From a checkpoint of a small transformer trained on Wikipedia.
Size: width 448, 7 heads of 64, MLP 1792 tanh GELU, vocabulary 16384.
Architecture: LayerNorm before each block, learned positions, biases, tied embeddings.
Training: a variant of Muon for these matrices, 8065 steps.
Each number is 200 + 30 x the weight over its row's rms, rounded and kept within 0 to 999. Layers, rows and columns count from 0. The size before them is the row's rms in percent of the matrix's.

# layer 2 MLP down (transposed), 1792x448, rms 0.0913, rows 409-415, columns 224-447
108,199,245,202,185,229,222,193,203,237,175,172,206,148,121,172,217,164,191,188,166,257,164,239,179,231,241,202,201,222,172,184,243,237,216,167,226,204,252,222,198,152,247,146,171,264,214,224,194,235,208,209,264,218,175,232,179,163,203,219,223,183,206,158,125,156,194,248,206,195,213,239,125,219,252,203,220,146,185,237,186,204,178,217,233,235,227,139,149,222,186,208,191,206,195,207,193,214,182,194,188,216,216,253,222,240,160,187,190,205,162,200,192,214,215,253,155,177,257,178,215,218,220,126,216,213,201,237,152,181,171,257,220,165,215,203,235,204,178,185,171,169,222,217,194,153,252,184,236,231,215,180,204,149,212,249,204,203,207,181,189,203,202,166,209,214,156,121,262,171,194,270,229,193,229,246,173,173,229,231,194,139,195,192,199,164,210,178,188,166,215,176,217,181,163,234,196,217,191,188,192,167,248,208,179,226,186,184,223,170,227,222,244,176,193,234,210,192,197,190,255,194,219,200,232
116,220,175,219,183,143,195,154,211,260,197,182,201,256,190,211,288,183,276,190,231,183,189,178,210,202,206,182,190,237,235,277,201,203,195,260,148,243,193,221,228,198,221,152,228,135,185,200,179,232,208,155,219,187,215,191,186,203,251,172,203,138,142,280,177,183,228,204,223,215,174,238,200,191,230,231,237,206,193,203,203,182,182,175,252,221,184,166,154,222,186,164,182,195,198,152,225,223,185,233,253,224,219,226,226,213,206,195,234,218,213,192,167,165,173,183,178,237,186,263,223,180,213,177,194,176,235,289,224,182,197,173,251,225,222,211,122,207,165,237,244,223,190,213,241,222,173,204,222,254,196,207,205,215,182,210,209,230,193,228,211,187,161,166,129,247,213,216,208,211,181,208,201,193,209,156,218,208,228,174,215,203,270,193,222,186,229,223,185,180,230,151,209,196,223,219,179,168,214,251,192,177,215,188,183,276,252,236,256,200,193,178,169,194,210,235,180,198,235,219,169,185,195,177,223
059,235,171,210,261,219,228,198,235,192,193,198,206,177,228,183,178,158,220,210,171,234,231,244,203,139,123,113,219,206,201,174,173,219,217,214,192,204,179,210,192,212,189,250,196,229,190,196,175,207,229,200,170,231,180,137,242,189,261,216,197,213,156,175,216,235,196,180,186,206,181,229,187,257,196,188,222,212,223,239,191,227,192,231,210,208,186,230,269,255,235,175,182,235,178,179,191,180,140,199,168,207,248,208,246,250,226,258,169,199,176,163,67,153,201,161,229,198,178,191,171,217,233,225,176,168,211,211,197,171,160,233,191,240,229,191,208,208,213,169,160,206,205,183,174,231,170,182,216,234,201,232,197,201,219,184,164,215,242,240,205,168,209,202,189,211,157,179,174,253,173,199,194,217,170,258,175,175,222,216,198,190,217,165,182,195,239,219,203,202,157,142,176,236,231,182,193,144,230,179,213,195,183,163,215,181,223,215,146,207,185,191,166,207,215,180,217,180,185,175,199,192,184,247,231
132,254,209,234,149,222,205,228,187,204,239,184,156,213,208,170,185,161,202,246,229,202,176,309,203,164,183,217,261,195,212,210,167,214,166,202,168,181,233,213,173,190,190,159,198,255,181,175,165,203,142,199,156,209,255,216,170,177,182,211,180,137,244,212,171,218,215,251,236,202,208,171,212,163,269,236,157,196,247,236,215,203,221,243,205,160,174,194,232,194,260,231,168,196,175,182,182,192,195,203,196,176,232,192,246,234,191,198,169,206,160,197,245,167,164,186,195,197,222,159,245,142,279,197,242,244,199,242,179,197,161,194,236,191,185,212,174,166,210,248,241,169,274,254,194,160,210,200,171,230,175,172,178,185,211,191,140,125,184,221,167,188,179,237,209,171,199,212,233,170,275,173,147,197,201,196,180,151,259,189,165,230,164,209,188,219,192,216,218,197,205,204,141,166,226,206,176,194,257,180,179,179,160,206,174,216,276,202,243,129,149,197,182,207,214,203,238,190,244,252,244,176,215,204,192
111,226,191,213,199,175,186,213,178,210,190,186,156,189,183,140,151,203,214,185,245,199,184,161,239,177,209,194,226,207,230,225,151,157,254,226,199,157,203,181,203,195,201,236,212,129,193,208,219,180,198,202,177,195,218,176,186,212,212,216,194,180,175,167,175,226,238,211,230,163,242,178,242,259,228,205,181,207,200,256,215,205,170,223,220,200,201,188,200,125,229,251,212,211,166,240,202,236,244,199,239,198,219,170,216,240,225,141,228,189,181,245,210,214,150,226,164,190,178,151,158,195,231,225,190,216,267,223,191,204,222,232,187,198,174,166,187,166,166,229,173,172,215,227,238,199,191,181,213,190,174,173,164,243,189,145,163,187,169,161,183,204,184,193,221,152,203,201,238,179,212,152,168,148,269,191,201,218,149,222,258,224,193,199,216,187,239,167,201,211,144,137,253,261,205,210,183,224,211,154,236,178,219,169,190,169,231,162,194,254,198,161,201,247,166,201,191,186,153,271,229,228,192,215,207
082,204,191,238,198,241,199,183,221,239,206,199,191,196,151,222,262,144,237,212,201,205,174,149,251,240,203,205,161,211,202,267,201,182,178,231,158,200,249,224,205,201,246,204,200,243,230,151,178,248,158,236,167,228,151,230,176,232,182,144,188,215,179,201,222,200,255,176,236,135,137,205,146,226,246,226,181,217,237,154,213,231,235,198,250,193,141,213,237,210,183,143,204,224,159,191,194,192,199,260,180,216,173,191,213,162,181,198,192,253,205,265,217,161,205,195,173,183,158,286,204,168,241,237,164,225,183,199,202,216,211,226,197,147,233,152,262,164,139,185,210,213,163,207,163,185,153,191,219,193,186,202,213,168,167,267,192,203,226,154,198,212,177,193,168,228,213,183,182,228,226,200,219,235,219,229,149,206,232,210,185,260,190,210,179,180,211,197,197,191,184,218,248,167,208,201,232,194,153,195,180,251,204,169,153,226,188,182,173,187,235,201,205,239,159,221,193,165,211,224,166,197,222,165,228
106,192,201,201,182,205,177,198,211,144,191,163,234,172,174,259,224,189,188,182,159,209,151,188,202,173,220,226,153,218,209,198,206,223,123,234,229,211,195,201,147,214,242,199,192,256,195,206,179,223,218,236,215,185,162,240,242,224,163,218,224,145,224,166,223,225,186,168,195,186,257,202,191,193,208,210,211,165,198,196,211,230,185,265,179,194,196,179,173,203,205,214,230,219,257,154,227,212,210,186,205,246,186,160,199,155,121,199,214,195,192,223,236,175,184,187,225,228,212,200,202,143,241,199,217,184,173,224,143,192,171,177,210,172,200,181,241,192,200,220,218,237,189,164,175,214,247,220,184,214,193,178,192,172,272,224,207,124,162,226,190,144,197,145,250,204,194,199,213,186,225,183,214,189,190,254,211,163,215,213,183,253,187,199,131,173,199,168,203,205,175,257,229,183,163,211,180,163,201,230,201,235,215,198,185,231,192,197,244,160,245,190,231,236,176,177,241,146,182,242,236,161,209,198,189
# layer 2 MLP up, 1792x448, rms 0.19, rows 410-416, columns 224-447
118,226,230,156,196,212,209,197,245,203,174,239,174,271,205,129,178,211,237,169,233,219,180,172,209,186,253,172,179,185,268,181,160,208,203,218,236,203,200,219,229,233,141,169,185,171,186,165,205,257,214,164,219,193,202,200,199,211,215,153,202,214,112,232,216,169,208,237,254,225,231,215,196,196,198,180,217,132,208,235,170,212,228,216,207,223,166,202,213,209,192,207,223,175,212,155,177,168,198,246,219,213,163,227,190,169,307,211,237,207,175,186,186,171,156,208,204,209,166,215,179,275,195,221,172,210,234,204,149,216,151,205,172,222,230,250,203,240,150,182,231,168,222,202,208,224,205,154,244,254,204,157,169,174,186,223,206,193,180,186,147,180,235,215,187,163,226,210,204,246,134,215,215,181,203,131,243,180,273,150,202,198,200,190,222,245,194,227,195,183,221,259,187,292,153,215,201,194,234,175,193,159,174,185,232,165,199,214,188,191,177,203,175,233,221,221,227,201,125,158,204,230,247,183,173
071,191,227,191,147,177,194,238,161,190,211,228,174,197,199,193,223,271,209,154,220,200,210,211,206,220,224,267,165,163,189,182,244,202,198,167,199,199,234,148,215,188,183,168,221,189,176,204,228,200,168,191,206,176,201,204,165,217,176,142,196,227,220,194,163,142,204,224,209,175,171,197,211,204,185,181,198,153,188,200,247,189,207,196,216,234,184,241,152,126,235,241,216,185,235,201,205,222,210,176,243,201,147,243,208,197,171,162,192,224,251,229,267,268,240,221,241,223,194,250,251,198,147,194,199,182,223,173,221,182,204,204,207,193,203,208,205,201,234,215,222,211,217,234,146,176,193,196,183,170,177,168,198,199,222,199,191,182,155,160,225,191,202,216,216,193,265,191,215,182,192,207,229,165,221,161,244,181,166,179,208,237,186,237,205,210,162,212,267,189,191,268,247,192,212,209,195,235,159,203,235,195,191,267,231,211,205,170,209,266,178,171,239,197,173,215,240,222,232,195,223,203,213,182,249
120,210,227,275,195,191,258,215,191,131,229,205,171,208,189,212,165,228,175,202,216,203,212,236,188,183,187,185,238,213,205,206,206,283,212,184,239,188,194,191,189,197,203,149,200,188,204,141,184,203,236,173,223,169,193,194,222,213,177,262,199,180,233,243,269,222,214,227,197,208,219,197,223,206,211,115,215,271,240,208,217,167,254,200,169,232,196,210,229,197,210,289,213,187,178,209,220,224,231,208,161,198,228,287,261,248,210,205,187,174,186,184,230,224,170,226,237,214,216,145,164,182,259,197,209,169,129,271,216,241,190,182,191,165,218,196,167,171,180,194,200,174,208,230,245,229,239,229,174,195,190,183,200,207,183,252,188,220,191,227,182,188,143,207,147,181,195,226,207,234,231,191,263,130,121,176,246,182,187,209,177,173,193,286,183,238,168,204,198,198,224,203,191,177,194,150,190,201,209,223,190,215,198,204,160,183,198,223,238,159,233,228,207,196,200,168,221,217,175,231,176,190,183,198,215
099,190,155,182,228,221,204,196,168,171,105,192,164,123,205,189,177,265,188,231,215,211,171,220,218,169,190,181,199,209,260,190,178,253,247,183,239,194,168,162,179,221,177,231,202,184,229,159,128,110,206,217,253,168,169,193,168,153,192,218,219,151,206,175,190,184,184,182,240,176,187,214,149,199,226,192,252,224,197,187,215,221,221,198,231,204,199,214,255,195,195,166,178,192,178,135,250,185,181,183,169,207,189,206,219,230,269,208,194,188,216,203,181,181,226,218,202,250,240,205,133,171,149,216,176,216,203,220,233,216,239,185,207,182,198,180,206,181,223,211,233,179,190,183,197,208,184,212,207,228,222,220,196,165,159,146,194,195,211,230,214,173,118,240,238,162,232,260,225,174,214,203,161,215,215,186,233,204,191,194,297,189,206,164,207,178,209,145,157,184,157,161,178,212,219,210,196,179,203,227,227,208,199,226,252,156,237,216,202,238,223,209,240,204,190,227,230,196,235,196,181,259,186,168,215
083,231,204,219,245,218,218,169,184,175,252,231,161,161,133,229,225,158,219,175,162,195,208,105,263,191,173,225,171,217,234,182,216,198,239,198,231,204,172,196,196,205,247,206,237,181,207,163,226,198,177,214,192,197,199,130,176,201,154,258,185,173,179,192,235,206,174,236,219,135,199,195,181,214,199,209,181,218,225,186,174,204,257,175,164,201,216,244,245,207,166,158,227,245,155,158,186,178,256,229,189,231,184,209,207,161,211,217,205,135,245,247,145,246,176,228,240,195,224,211,189,175,176,220,194,202,195,178,170,188,170,201,237,154,208,207,196,223,199,153,180,230,193,202,197,172,171,129,197,209,178,234,198,173,236,205,170,216,169,223,168,211,154,172,174,209,198,182,139,221,269,210,180,197,205,203,214,229,224,220,197,204,207,263,203,152,165,208,265,192,190,180,215,153,234,174,256,193,208,257,171,211,214,197,214,194,176,207,161,155,189,215,186,209,207,172,201,180,231,235,132,198,216,200,212
104,153,186,150,177,178,212,181,159,268,202,180,259,177,156,235,205,190,238,230,207,202,228,206,227,187,271,182,222,211,203,193,207,270,119,182,183,207,220,175,123,193,212,209,221,262,253,181,182,239,211,153,262,210,207,201,239,233,209,194,162,206,175,182,215,191,226,168,187,180,212,261,154,223,234,227,176,183,232,253,158,202,183,239,213,201,194,218,179,191,129,221,203,167,224,181,155,162,151,197,183,234,137,196,236,193,192,204,178,211,160,199,277,155,190,187,175,220,140,190,244,225,193,181,203,214,203,256,150,177,153,227,172,166,178,213,232,146,140,151,182,259,212,184,228,204,145,200,224,193,222,204,147,208,164,166,206,206,225,222,234,187,226,205,169,257,214,203,216,189,211,233,206,207,179,236,199,210,180,172,188,218,208,203,224,157,168,162,194,228,204,221,183,159,198,222,200,219,191,211,187,218,230,220,177,186,203,179,162,198,203,260,200,205,196,248,230,220,201,248,225,173,155,233,268
109,122,241,203,189,246,223,244,196,168,182,214,162,250,216,218,152,233,206,180,182,176,261,198,167,214,217,230,188,255,169,245,190,226,146,175,205,208,155,178,234,205,159,203,160,185,213,182,198,201,226,201,222,209,201,172,183,244,184,271,198,212,178,191,196,216,155,216,242,169,202,160,189,183,201,181,207,213,167,211,184,227,222,148,188,172,213,232,229,149,201,162,177,212,207,197,182,161,238,225,211,239,204,141,220,229,211,183,199,206,195,190,254,198,195,236,185,188,221,179,164,225,192,233,192,228,245,201,199,164,206,221,184,246,230,233,247,210,168,211,232,183,208,250,178,234,201,213,149,172,181,250,256,216,262,236,294,196,174,219,239,139,201,154,209,172,201,248,190,197,212,185,239,192,213,196,172,165,144,154,253,210,160,229,192,253,219,182,222,264,217,200,181,200,195,224,212,211,220,188,232,209,120,151,209,203,191,213,141,218,248,175,188,162,194,164,218,211,145,166,186,234,193,257,207